From a checkpoint of a small transformer trained on Wikipedia.
Size: 11 layers, vocabulary 4096.
Each number is 128 + 24 x the weight over the matrix's rms, rounded and kept within 0 to 255. Layers, rows and columns count from 0. Numbers have three digits each.

# layer 8 MLP down (transposed), 768x320, rms 0.053, rows 580-716, columns 192-223
113123130118182149138112137088130090113129117125147134087125129100112131129154115157133097097149
109108118130149151097095135142137157152120164111133144143136158102102133119124173116124113130148
127144137158129106134161112136152071095111114138109073094095129156136142126148096109109119127139
132129165123124170164157132166147119142125095203125116105156147110126129095152100104110139143156
191104121146130186132095129111110122152150104145136123185118147115173145140106129110130153134142
067126137128152086137138150124127112159088130129093147117153133120131110130124135130138076089113
165120103142136115107134128145106101117147105132172128104143119124118127079175151131156136138130
120121145124110145160117130171138160124128140158104165103124151132127104100148155127126127156128
089116114178137113120139140087156118133151120146086096100143102104128132149115116150154202107172
086146086145124124123135131084092143105119085079113127185132121119123111147136116157093154098153
126137138122137109143137112098121133127155133072103093162148176111154155109107103144127119131131
169127115098113147126074168124124113139158134133095122082129150108166094113123133154125158131112
132121134131151081159115144166133131148156084091105118156118166135128103118123101125132073148136
164096080154106106121103120143126124075133125141086162108166136141151149146107134157132153152153
149147115132133133125117107125127143143125135127130118154093109092136135140149118093123160155125
122123213111140158155162098195157123141123142118127092154149091123116137109107126137136095144179
129153095128148079131138182106103142165117124144183117133114149167109124093094114119167136114122
153105139106122102106146132097183145165100137082124137092149135123133140122118088132151111134123
133124157148143144138151139152140145096128143146071116144134165159145108194130121118075096133127
124164112143096084174143136112094140149136109132119181134166106152133151095113097134144146146135
123103087096134118100116151147090136147119136206157107183126142132155127138103120124129157101110
114082140180159133135127138162126156167162137136094131096116159131143115152136127114111128129133
104116095117142154131136150135157146149179171119118117173106141163123144141091114127127113145100
124091148126120145100111127150120123124134146119135152103102109118097150119174090148092101123114
147103146100162111141128115129115140083131113112122121083129107182165125121139120151108126105146
131162138156129127140130128103117138149127135157131097154099163137093096142118099142131100143151
123128086147122154143124124113092103134163114144126169132104168138175133133075164111151117111126
185161117106149110136122148134129157107154103143163114153178133137144116124142087129137145159142
146109131153149125118185095131148175151142100108145111125103129133148129104134148130130148121157
150139127115179149092085155148165131125117162160114133115097105132104124127090104153121156128175
091140180089132140124130127124136162154154127113149114118148124117162099118092177170100151111108
151102121166174111103111121104079160156135178119126122120098144126130154110121104135130125119163
132145163123101135154110149123064125082123146102167163184126088143096133162110099082118117141130
130174121124121125136109139139131106082103182152086116068115161122097154150091107114081150168126
137178149147143119119145131123097124134118136074132117146136166151138150098080169138115130167088
175123136131167140169120151141163176117091150148083149157154130118123121098112098139111110122132
128098123075151107160147145119138130150103114153097139147148107128122138129123112121111162140118
110156120132075109142113120142143130099159142126089106101159136139135097124142144110139160154115
177143153125099138148117129104111125167161135110173119161150203097109132140114137128178106111097
129110082123138119163114087064156146120112113119115122102119139092132103157116140164109109125123
100138148126142116130117175118171112134114147115140152136176146119136123128120139157149106109122
121152119113129134101141130135121116111131121144150166160111143166122139141143124125147161087151
104127090161120113117178116151076151167148085119098101150112123142148140111177158157128137164125
141108111090118101079165104099144125135126136148146094132145096142131151104139159165171143149121
152150144176105098118162142107156083097165141092100170122114123135121123133164132179125121124120
125131170120179151101127168119139136138125107147116144090103158112096118162090115105094122144138
189132166141108114138153158151186129122126113149112100113138111111095134141126150117147162111140
170115152155148128124201133123154141164143183138135097089109069136111153116173156124122138105135
136152121138110160143143114168115130156135088131085148120111120109074186150136110103145158127150
161140142139100154130133153166114120119107130136057141144135120130132119146141120126127124138148
074135150105119121106166100174127099107163148155122108155135172142146109114112153082121118117136
098096129137126182149138122163119099148082141160142141127121189136164131130177087138138104146129
140169154099099131123121119097139158116120154151135155114165129090145138159147122134127133140137
132101125117130080130112120109081152158135149133131141143111145133125144147130127116130142157139
128131149106122152103128101119106096139122150128114124146110132120115109123098106145152081080158
122090112101144136104110133086104142113107107140163110102107133100164101140151154118115141109096
108173157156140122114132115142108100125118121111119138168163178129146110091168119188087153125076
188150123121143101118098178107159132113154119114120148128115142135121147148086100113170157121175
096144104099136144104131152101162097126205156134138134168119146121127109174129145163134092135121
103127160172100141074120125085142121110100128153156139134138141143099139099093108170104114155125
145078111107135066104173090083125142109127142106066097110097126131128094100123149105130104165128
131111130129095139106131162142143103103153089149101150113126158142129122147105115090122129164145
131116119116124169177117113155106104119116146141102130078114118111098119123113161161117093133133
139131106152114135126135124156121118125124126119080142134102058092120134146113090095151166073094
122098137086113117124109132128123127106143142180116116124106126135140141118142076144135125084152
140132147112140119131096160107116139107111107098095116120136096148122154094168134135132123139125
109078135132136136126138102118126088125083106125153121140126129122166102164106116120145086148089
152113126133133157104123098158121143204123162098183107127094103078154111148138124133093142141136
126160169126135111148142113095120148140114121121166175154105114151140124108075129128097129082120
138106164155144132140160157145127132157163190123140134152124095164135143117142111157103129126115
141123150166104109088102134081117138093146053112104121105151132098179143109159158129190093105101
122138147136157091147127126113110077119164137081137147146109131091118137153110124130144125164103
131133124143162135117107154172128113127128130106150121120102122121132122104111155136127109135099
129100104116124124125124121113128137129129114089102160066153136101145125198142132121143100129148
109103127153116200108095135146110160140175093140123139146169162135141145105136103118092129173086
174163117113135100134142144158144095142132117135135118139077102109141167144108155137161112129177
137139112138140140037132145144114137131160145125153071093105136161111123123111168114111128165114
086120123151115145136114187163133155114135079158148156126142124129155080119119115151169133151181
159100119103132118107124133148117098076157121116066131140094130110115133139107110117118132108123
088111143150100148099141071153111133093122103134130107159116114129137121123136130092153129167131
141146169112148143140137138126122158136154129123112139131150067147103166163119148110141122152137
157079163113142117129135146148124084123088115148121175153148161103122122075114097127139154155077
185122103138122115117121116117122124133127115127131168095146119139143124145119143129139122107164
111112103121178125107115116108137108147109143131076137098097136115140110172137136147111075144157
155130138102129123109135119106110121147080155106115143125082159121118115158113120139139126164101
115146088155155112134133113148140130104113116139111119162133111158121134136120138149168061136115
136111110099168163123122128092158151154129121140117081158133111163111086146125136097130160136148
125178102106080114119110128145154125087115091137127119171145130113122133158076081140100072123101
166145104123127136115111121113162114098112171142137128133089109124118161125131144107111101130106
133135121091120091143141132132107147131133126131122141159153165145098128138139098154085143076094
166142141105130137149123124134129150132138128141186089116108128173131149112124169099132128167103
147129124084123159104129131155160145126108122159148117107142138126103145100121133172131097140138
136141126088119143178078121134137125107149113114197102081109113114114160078095127109100150126149
126108123139126116170110163110127140139105122166153137143127141113125116140109123134121168129121
133111108149118152075114127124128130158157142139110143115109176170136123119123163117149106138151
165107149100138153153143133125113135110122132122152135171118113152149139129114151136129147134128
129091126134118124123106163155125156122167106148152097144092121142139124116143154131108115124095
130113130125074134134139190157125158151109158133150122126102149123182158124140121121075127147139
087145145131151118056157114163108093129108104146119103143118126087108143131087120088117176125113
146078155094147128131092165130143155124097117150144128139187153130136109135125094125152115131099
189100120146145116054146122113102092152199097153122125102146158153164110113186152130112134043084
100141124115102154117134129136126166133125106123134144098126110102106110159129138130120112141146
136136088123135091139119099127130152145156164136112113119135152080139116128123133126157115143124
146144109148160120129118126109160081114156109154141164161092110125134159158108118120133145102125
171164078122123126071111151138142140149125139140103144116126106160132131138121127152143082111126
131159078133174127152127135033137099131174142122101168154137138131100122139122155099148148103130
123128088113094080127126102130124141132151115104144138157089125114071120126144147170162120100136
106113121122129151119118114140088149162121155047133168102110136107116115119115105120115120117165
168141144106119144098151133097122126118107099084133112183096128096151149104129102152130093125165
148116104138147148093117127178155139097126171149114131131137114089162123138163134117126051181124
100147130134154134169115128085182140146092122160174137134134143130142138106138126175155095101159
136110078118136145084139119127158146126147139108126133138107118088132175133131139168114130102125
121173130168119133141139135127120106140095135142158074113096125172132163147123096075111099140103
110107111143153133133168131135115089130157123155102150108109120120173131169116138166172174161117
123138151131150093151108092129134123147124126118150147123139101119148147115125095076156125143110
136130138148111124142116099095101097132132156132108126101131152141127122154179119141132122133110
084137171140147093122162115135113105132174131129114161146135103153131144075140102130145106102132
110145139114133109106131122133112176162145131101121139132112117151129136142136127152127166137167
113114115146134127114092110108089139162148112114151142127112117141125122122119118110174131142168
174134139147128141136121149121119149085152166092114122090123107141131150142113125147129106113139
135133115078168105130095153102158115149128108164131105134144073116142150110147149145081120151110
122170084149128130126129108117106089128099109128115100134144093120133095149103133150110113118161
119092159096144109134111091164150045090149094166110098106117155099123074153114105115147108103109
138109122156083145163144153123119126126102162142143145123143130148144091106177123143143133131100
097135108128138149136133149156086146153128147154089120098105116134083136147097134099112151118108
133109128163159096137140113149117180145117101121127120133097136110131112120135169111182156139150
178129102101086107127165097080152122125130109131146103163177128110141122113132150138138107136083
178130144058160141145182081117124093127158129096155159129164164169131140085114119183109129117143
116113100127078158162164130141108160102142129150136126135105092127136100149115106148148131132140
094161108104116133150124099143136117148136162156130137158129121148141117103142097120118168127115
105082114131163115130146155101138165144103117133148124133155122121139135119138146147143136099070
149123153109127136155119130135132173106129101116178093095136087085121088146150124178127124108107
124140105115125139112090117168108105090080137113123148147117143121150093149115135106147082130145
131142119116161095139080138127143126118088115149147150123178116152153130146135087116135126137104
153123126160132128147101122128157185114162108120158132139148144127107075172143147130146089140161
147135100105126075134092110078103111170126134163129114103123137134108138137101106111112158117174
137142128077148124146126153156137176137051134152113103124099139099169158145134177123099115136134
# layer 8 MLP gate, 768x320, rms 0.0597, rows 581-717, columns 192-223
140113140107167125163108128163142134125177143126110107101101089130158127080124125103137152113111
147159140092096167140112109126125130177131131168136133161115124108113115133111144142141139116127
158144132143129134124140117131091124120111133150111140098166140135081095186164091152125121147155
111150110152171109126153143135141171157089143165099118129133099154146163109159160144134091128174
134094132134089130107083121092113124119132150161081113082133094112106126120096118087105138136119
104132118122162092102141117167094132112146111116130130129126141096127133105133093142148106128120
121081164106108171134112127104162118128187145126094135173115099146156174145118131146146060135114
121124154163069144111103085123125170137168144141120156159127113165158135138135119152143172161136
148112165081129109123128157126165133132136110120148166143146163093112109098167143139138139086120
091110129091124155137122118175075114146146139107090100139149108077139128135111144149121135090154
135096104084149109140138129131112125131096142130144141090112150131131128166109136110129124155088
117106135123101128092138108160144103135138164118148069105122149135114136135128108104110135120129
121134122101126120109162113130164084137128129128102094115103105100156075129146132134104143132120
109123139151090113131145117061143127109165121129106146116087089108134179125145113143127145129126
078090161133130126128179131124124153098154141118118083153169138154106177123114093110137105075151
131134152086124131094143099154125130135145141116137150145106157131144112109181114143125129149188
140133149126100122125162156107160176111132187134126111098143132149127182137105166134168105148169
121137135127124152096136133114129134101140137111122144149145152102076095121151152156081131128125
151109136136131152130115133143079106136100155136128091111121100143137137107127134149123107154137
118140118158129139122124153136114131077114132115099083147149117135151102144107198153132131126154
112095141108161110078147150140147115131088132131133105121127123106169144115135144126227108149128
130102089147100132106131152126138105156165114091117140099144127110115133119139155118144143133146
107101111173201085145160139124159139123121080134089135126166116173182140148102153142111119145165
153117133174113104154134106121107131121114110149143135095138112129117139177157072108118091139112
083136162123133130112123087118145116091109107137173159081134123121080117137152158096142153148110
119090145114123087119141110146078129085119123117154095139147099122173127125118096103144120119127
090133168129113138116099158116143136132090091126150131113122090087159130144138141129146121140144
102115137190108152123155130099138146125141139104129108128146183136093112117184127112097137145127
149089145145119130159141097089166126114134119113141129117185100136136106136144124138106140127131
110118125180214075112109097140099123104087128123162090149149138126098158154171127185091114120143
174134149165133117166125128132151139086141093097137145127187186089128109123121147098127147147153
089100170135120130155118110104089110096145136146138141161107081109147128124098139141138116103188
158128133159156139119090133122136162160115105111145109168095126143106133167106138071175121160144
139104142121132142161176141157103132122132123122127091130093083129148117108119167128110179158155
090102121131119135085145136158157081132087106197139101119138100123111123110159132150108086102106
087096138150079130121131119157133110116150166151159086108092110062111166086129091144120152135100
131135140148171124103142132084119146103093155143175160111137124089120169135157131151138132127130
136116119116141084101102101080151124148099109125134118129092115156163090143090137134098144135130
126134106169167146132094118084101134100145116090142100100141124147159144113103122158167124121163
114138111155120122130097152110153122142146152090114106118093121107139117114138136130097141067090
130086121131079119147118133156117120143120119142127140125151116118152092126119150156120151098152
104103136114133109112125130169118132156114093150117113140102114150135137157124106125147089137141
094105108157137116159143161124137086151130113134204129128161122098143107121115110160105133174096
095084159134133135144170131117130079126113120095105162134146157134133096099124163133178134134134
077076113119154111124135129133143108128166104158169124140156138129164129121171133151148139114141
159105083155143124099125088140108158157105143113122114089127126149125118088126140126137148138119
115149168121114130058100130167150098099115123168141124142177098089109137122154105126116141160116
127130127126125152116131097164156111153137097111119144116143121126070176129172145094104120163089
110125170118134162112131084154131198106127158121181125147116149102145117159146146170125128143118
162116141141153143122157115139130129143117113141106157089084136147078114080067092083135116147133
116139078115104161095121119122148123114119145104104108144106079124177112136108131120133135173167
122133111131163133122099080130148184116118135112100115118119162144146150089132191135142142146143
132145090071140120109140128122161108137155103072136116114082101148114129099115116121112151164136
151103163123120132117119154079120114133133108146173121130141076114166081136086107160144106130127
131099135150157091129146106117140133091111170120112178122170149096090108110153131123100095132123
135103110176070145115137136163143122071115151139104141137147102105154118073145151151136145107145
138122143160135103086150106131108137134154134102089104143127113095171136144138095165128138120157
135099124116137123098074153145135125118138086140118136129133178129132152124143150178106162085148
118120132148150107142110114123128095122164122149156125128131139082129145118129125113163104129125
083115127102142112133129052135140150151113092136145166098117146121106103148121111142109125113092
128101147100103117123085142109111141151095131117154123164137168135101134160130111135128100148137
104139164118101120105078122092135153088112114110079092127151124144105119088126112095169124129057
114122105129175146127153142129120182119138122109122148105141127126107129147134107096124136131114
187120179126094152114145109138146115126146142112148133133125115133151086096125144091161146114124
108121127137108132094125101119151183147162127111155128128134179094131145156180148148119103125158
119109147178117187117114085140135140102179128137137137121141113113157128096138131134116104096109
128133094148095074130132144120159143174159118160105132127131125140165180105136128140132160152128
115124092145114085124137151131125147170097136132089097095137116147167129172117108144145102151144
096114106118105119109112139142145143129129125114121097143176147115096114097175111112138102118154
135143135143146161127142148089108094148120118128131170139079152094109118112105124146134154130127
164122156123128169135138124142108119090088168135117125165119116127126186136130148156101106165149
124107118112125163116120149074169110121143113133136131102122152143096122136159116070122114130086
125167120118145131093148117144108108116169115156113131153111090114123091147127152125130105107115
099132147137098101143110086122132085123111104135100131134197183111128156133133130151142112132125
168090134077119106141147133183063183111149177107154092178098131101136141190132123140178133110142
144171166106149124113143137143126155127134143115159136115100155147118123146151114086109108097191
115129111154092120090165081148144128128087143123095102112111124105158121105141119111122107091177
163151133189130088134140125174125111185125135111121114147092130138142167151140101062109132140171
064145115101122134119131127153128122071156101120097121142109073103164174125086118118143131101145
114105137141134148127089139089094099132164131121134159096139127142192114133174141173141144130116
126125125148105175120132115109077091101174129124096107108142136143092137107126083146173144142171
083141170122183104152155099140153141104121132129086147141119109105142118145132126167120129116134
154118105079146122126123123136156154131116117141136104151088117119111126100132064141177137124148
140134100139153150062113163151105112100116143122102165102187151163112114122154128104144137162103
142138151147135092121125142131116154160107133161130128128167103117120143134116124137122149095128
094127088137125097169154121133168128109138141110136153135116130123132157114132103129085110137133
103112099129092168149066101146152113112115107119109128140166142099157167105123145121139134167175
098130127153144126139149139106158111161121130128142108128115124135121138172140134134103071126108
114134086117138127103140163117160183125104113183144115175150117101123121153141112140157119184124
112129156127144133141130107163133140139114140163081101139133138181113164086121110121172109115098
127134108108120142167154143126135155135118125172127142124090142090086119077159179130138135118139
130109127164125110155153127101139167119143122126124105122135147142138142136144149127111147138191
107122130119138141101179150093130112165140116083111176139152109129136093120127140075128117131125
128126101123115113146106140135103085163129091122167085139156182174127159143136154143120148114207
115147140146140111102141131103158113124144097103101122109094130109142142104104115164104138126105
142093112127122170114085090178107116129106144160135115137103101153120111110154152113120193103111
122134131133119147111170131179123144152105127106134100123101123132118094135143113054116160152148
130088144138115171140150102095149145070150139090113116129124168151143121105131110178113142117103
124134130101139170117126133125184114089123114102148063080068161142098122100156176125143148090141
161134122145082143128106134135141132123166124176108129180131111111083143145104129150183118143165
113133138093155112124144091162184148081117137130163110165115120138128102115146139089090120124136
101135148099141179143088105085145090117148117147137105088159153146153115126119164129188115120150
124132149089097091141147139149147118053146127120167089149140122192141127143119118105110138175118
131126116109177160126105095112147116132127122129166097145130119140093152109132136117114133106172
152100099175105121157090145115118139142148158148102137127104117160116148117127125167153139130106
107123103104186128128101137095128144118126124127140128097139137155130135126106140121168152128088
114119146150145135112151124147109126110128132169131103140109186129131109096138121157151091099092
137160117112073140146108121144117161134135140148131156095174097107121136160119117104113091133125
075157138120126101075137128102103128160106103109099116110102121160144126128097115125083124100120
111176148151117114127109085094146172113143144121123107108152109115119134165129100113101116113139
103109092155114108136116124162154100128152111107175148135102120135142157134085123135133135110158
118130126148130110121105148119164122123157134088146082156113125119126107114102126132114180141104
136141154154048096098110162171156107166148123133149134115107120109101107129113078132113115094133
105141090137103125151167096107147146119107109117113169136159117105124153075128145139147124172119
137133087116147123131121117142156152143151092119110122152133150136098164151110138146091120105128
100167119144139078108122106133121150110095095071119191096100148142167118154131121116145103103168
075120116082113109095103172116122103100155113145112120161114105127138107129117142124126127136160
156096120128145098146100133138120105124119125133159143101124128124081090132142159153124097159131
146105144125109094116115069165120129106163110119151127127176118121146108129153116084095060114124
136084187146162136099153133155158074142140114128102125094168082144084136123137182135134126122123
103082139088149126093098119079117112117110129111131108158126113141105159099150138136080138128133
123143155168189102138132127087127128148110147114128104124101130137125125106153176111093146163169
150101132140157106192166139107103122097145095139136152144149154148128097159140109148124150115139
115110148151122154148159153100103177173128128076101120117114190084112114094102148121160124187103
124134159157103108090139125133154197105112159116140138072085146130137130126126147155143122124126
138131128081124130095091141107114156173161129138149134123103103155120141122117166137144117115131
149148147128137151126132127180124095124160100106128127127131102111131178089115135148146148109140
102138103144146104104079127129103120179115119126169148098131132140140109131141116114116087132101
128105154139136121093126137162133090144109137110153112101122143129108108151196132114090149132094
137101093122146134144135147157126158149161042133212132107132134138108111089132149112108133124133
126118147140155092178127112154148173136135134135078109114112091162114096131129130139108069144104
071100125126156134084089117123146088095126121150142142119116155157157143065142134135097157131146
136094076113139134114135089148142165117077172114133119146121127128103158120096172154125134136164
134063151137044111085140165120103112120121101113169146192114115095132160117160114100130169137147
120133133166080102132116170112122120098156126132189091155146094109118115137087117137151114158095
129095096168137116113135120128115132157167132116108108157121184132143125128110134108130157119139
114122084129140124104122147062106062114137134141138142122139162139159136160115076112166143099122
# layer 8 MLP up, 768x320, rms 0.0629, rows 581-717, columns 192-223
111123107120112143163141134141131097140143110120159114159142129128134083089123101125103126134160
098165116101081139126131122157130113172130135151146119156128110156122119141139098156131134119106
097132147126148160090095136122098164137152117149129124202117127146152176152108160183138148086123
174158123095138108149100154148152154134117156143178124155136109122104091162154127105143126179161
131124123165126160138128117110126104139114132103131169148089129122131105098125143133092108129172
134174159123149107102125112120146113077129095118112119127126124123141111110146147120142111102156
125098145122122123111166090121121133168096155133123119143151159119123133156083079101146130104157
127113119164093162170170150147158123125156180143126119123107125113116164110127102095143101099071
144137129122131134164147135155152131133103137152135105124169117134111099164146125084137144143108
125168117155133136103082104130153112103123116139133178128101088131181126123167130118146122052110
143128109114110166137114129133129115123143112137103133107117109110139149143129091122142127113135
115125083087095135118160129089143129120157139162122143119145144124149131122164101113128114141136
162147149137141182100116104108091127143143163151123095094082104137147142112151152138078141145143
144112132122176109142165155099135189162154140114090097133154125152138142109140144117118160054143
109075165120076106169150163113141113140110140158110101082122127152110131146136167135159134126141
147154102135136084126137135114143118133122140124112099136122199081132134155116131117119153109102
140084158148174104107125119152146194139128154090141094139131105138166139136162104163130151144109
098137118169146110129112110126130080106125116125171146135167114104090106123143154130145110114156
109112131105145102104134184114131135129116145098119104128129099113151133137143150161140166115104
143144130159083137102071203127146131130127139127110122087149162102129120128120135083125120110067
124156157154121133072118137090129110098126144130098131147110117149123097093129134131091125118113
135122127100083163161101128109130103096107123155074103166092104104129137102113179131126136088114
128129133163119132116135160113142138153105142097140131207147151131134142139143124102107120120155
162138152127124128161131142113123153159094150126168132145124157121154133088158175120115107137120
120116102159168147088158120161124159099153129153149103128127125157112094082142109111098092127164
139091129098124097157109125110185111131141161086112137134129148131113114163127076170122125118168
155145097159115110148128110130156151124132086090154159111114145144145119109116125122110138099118
158129125121146131127111070118147143145133139111123135147156109114125125104103140145123159120103
132110180156148093130097118151123102111089155165110126086148099096086123128131160146118083108142
117142133109152129128125136150116140135149122155112126135128177081144125114055137161092148112111
093120112150132107138146158128158090143128137146097134123132113149117189114115095155079118128146
152073128125117119119138113123103122141138082139106173124122164121151141139113132150125099107151
179111151161134156115120128102146120148094165090114168128105131187124104109087160105147114136124
117118126113166115131086135125169096136159110144137132100125184127183104188092125145123134123148
119120141142128125096148115140175143115156176150117147168127142149097115148130089103120092142146
120119114121123098145145143126142135132088129115123178103121113127101113118148082155115078115107
114180129113123139145113129146157146107171125131078124138136133118140123109062126132156138073103
123154079115133164124098125118077149152130139136122147186110142116142109136111141090088160146127
126136156168127156147103108131129094148192085087096122133115147113122102136135131174120122108107
088123150122109153133173079119115148138144117129094101089125099135142151142165087146091132107116
132123127141093161130125113114132142146124092117126114126133108129143114120114158139111146123097
136089091087142098147126145118116144130107127130124120169136123123104130150121147104141109166150
116152129143136144082103134086119122119141126109077155155128106108094135143139139119148144091105
105133125143079131100141136121156128123148106094108126130147131142139143168161100126111111095139
106173133108148129148146123118144110132145152099142179109125129126093127106134115158145175133118
125114158075146139138131161113112135145065153122143165100163138155120118108097121111120106176124
112107104093142146147143125132156098126095139151139100095110150146120132119126113143129162117123
105098084124154147138108083118128121136135152138149138143114128092099136138166142111084117129148
133096143143124136129150177128084101155082124123135101138124147159133179108145119126114192132131
121122160109138131108134114092076080135110144119143172114140099122114123131113124125136133155085
166144105131147106163155067121136121127108168121109137167134125128121154118144149156085118116148
142112156115102154132154128146115150165139113105127162093137125091132155135141158110132164128154
106130119120135148140139136157079124173162135105158125131150144131083148120115100164135109088143
106163142123112126136155112137132152193115119094134181126141120134120107104110132159109110154185
143125140163138113089154116120147129090132110130082122167109164111154140101142163114109105127103
142157105145082068160102112133145156137155133139166115124127125146103116187129130121103118122099
104114118118094177148175144113102088128161130106124119121093160130116109112109153146111110132105
169129153109141126139171171140092056120124111151139089157108144129110135096128125130126155111078
141109119131104099175140159148102108129118103164170151103117099139124118114124117126141136146069
157119121134143135127136148138133105117076172111129163128125087116142118144133111138154148132093
122108106146182126125161134139151119140092098150187118116137117148148139134106140124141139123143
141155116126104133148121127130156130190114112088112137126079077122172102156123082105127125106161
131178128093120104137151156034108103084116091099104134138112141080158134156163156130120078157116
131119084110139145099105091128107132126135171154131158115143140085155132144136107103159131121102
107095137128114115138118117130109150122142138130130159118121121128126113136152108119136178163121
099096141147088149139061138096114104117087102131151126121115149153109121109134159138141094118148
143098138154132134110127179110148090114154135127175157133103112121162136148102094137107164083131
101106100121125152107128102128125098109123118135139135119191086109131149123128119083138142135124
156093153094153124111133144160132134127146160158085128126142122151139186139159117118133155115149
143088148170157139175128160137098130133152186088140092190135126136082133087117154139123154151132
140153101173129145136161147061124105104138123151075131151085152137127112095138123121149075135141
098122105151131141143158115104150107163117151142113134149128117118101167130130099155141158130142
123160037119099102154153142164137131145092123104133129160109119137127121123098126117144131104146
140083117134126093169126217133139093122088144112184166151115146072128146163131136147110163094123
125090118089111072107090143099109141135120103167139126100104108091149175160170113160167117128106
114092123144146126123103131141149159133147090101094153146132101104160120160134098167130150190122
141125121099110126110170106131133117107116171118120114125058099162135181138144120122137139108100
125150140068166096074146098110152131138103135109157168104145135118140106075152161156112123129157
165169133136150179101102090164128136127163158116155113137151108179108131062130128127110135145184
091083169117142157154155154078145129135204163142161106135116130111081151133124140190092132140115
086098111133123114139115141119208143119074129139083174142121142142148176116099106143130126148109
198124135132153108118118115140107141096154082076129136154116175138123122148156130116115112094101
076139187103080159147129076149122188149123124120129131120145119128108138147105113190123097112138
138136135137162117121116111135100166159116132123144142125107144154147151160151121110141164153102
112077103155068143110125139133108153137131134130108116088134088158166104117120155126107176123104
145148137115143062139143134106104137124132150118134150123115114126160147110127106115117121111135
117156129123122143183126108106155130175146095108153142103137133106114132114142110115145120164144
129155094105114151127112171119121094136171137132110135137138155161124134132091152136139128098116
103144130110108140124154110177091129122164136117165133129110178136120106132137108085146099120133
120159143115123173108111185134105166133094071178117105100118108141113141136178139121194125110110
123140131150137141081128155051133116154171088101152139125095152170115172130104143121083178125156
127154149124167165127111144118119140152088110170152143119145083129139173095159123140146116105102
153121125129116118126132111130131151117114151171113117124134108120112131143182127107131112115144
106155062140086149087119121119096098140130075141157159144162162090131144119144122103135157110103
159136113145122138144123136108129134156123134144170119142144117150183153142134125064165097108164
127142123132106168088130105090137131098181132146129137127143105159135145188134103146100147122103
109152068140146132111118156127097116096150152097088151160132145130104142122142176149151142126132
138098141134089150135155113119137132102108108116107125105107100109141115111163102105109174121127
119107154154130139155098158121124129144129140116101153147095139144166123124177116122107117115150
141101121116154138134109147172135105138157093162171153117137124097141110141149146161146134140166
156127133129096127132133177148111112138136102153127125082154129143175104136119123121141109144166
116087134106179126108141168149116127146085172100140134143096150138136131116108130130112096140116
103154131150118105124094113114111114104151116123111103131125106139125134131130108161114121128147
098117116139125149100151125125093129134119151098142129102136123104108130104168115109064104132136
133151109100155167085120112075119145166174165124124135072140126101168147156171143131140143153122
134146142129124134136120111129137132135151152129189144103114115156162156130125156133143108143149
179106138146160110105139122112172139130117076129097130164180083132130126097162148114160111171156
118132124123125113140145160102161088104132046127166133117110141123124120145109119095161118138137
161094117086137111152131117091092157109117129137108101144128103139121146172156152125175127118136
076121103141137121141134136125112147089143156119160136124116125147112161121115135144121109111148
121129126121138117142120127107124160077130115123127138176131139110129107177160126133148104124110
178116167106119157102128144131157088151112133132129145168131104128142120105130099107142128087121
139117131106126138124168128133132111104150119181108144186212129198159155102134198127182144099145
137098128094104165130115123115088163117121103131091145136146074119113115091139142161087156131142
154153151088131110095150159123155134114122166124127128159118126128067141169078112091143105115141
118153150139134140113088148093147114098134149128121133083096126097155143115121147162130100118117
087117151123123183133150115153093174128122148095130170127110174130126135100121149193115119150109
131118100121111126110104133113114120117130106101170218155103138146111164136139113136158139116148
090140104111128100186111098126136133121140101119196135156163115124158121121085112121154100130110
094137126116108088092111126138115094103132129118122136130083113133141099096157148084148131117128
125153136164143123161087142135135161126152159136108159140141126138119160135130082122155123125090
106116135123120158158128172076176139168115157132146118169104121174127143155094105110113122109118
129109138116123083122090148160122095070115110098120141130116158142110143078139105131097070144093
128078135086087153146114093141138123132118118133138113114123106146130174153116111151090092130107
161142121105126122128144126131084144143132087126157128139159129148147101141147129121113140145127
156131099121079125120138108110128131115144143095125144104155148158157105183100114115100117129086
145149120156149156141051097111175093095129096122104119135135111122141088095093142110126172118106
142140091143110120150108175169091145134147176107165158098135087110135090125132125078142125144118
164113152131098096134137081092105117113121116121140143139129081158103100138078157106151122097085
161095167150120157114143127117148114136174125087099125094106121122148128114152112140170095109146
124105126142111140132117118121132113129136171154133132114148145133112159121138135118137127086127
134129140103128163123128139093112117157100105133128150118093157141112141089102138124139096156148
164127143159131131155130144167184118145112142104131124147123135154105125147126150167099115162130
121100121077108120151145158107168106108143140138149091108111123096153110152125139113097115108153
147091132129078131132100165103120150133086112153147149131145141173137130117177139163162122126158
105160130126176100122144157124112137151123122131144164119155128105146088128140133129133158057150
102122132168109139126117120138145148100143117141142120140153185129133122183098129109167136133149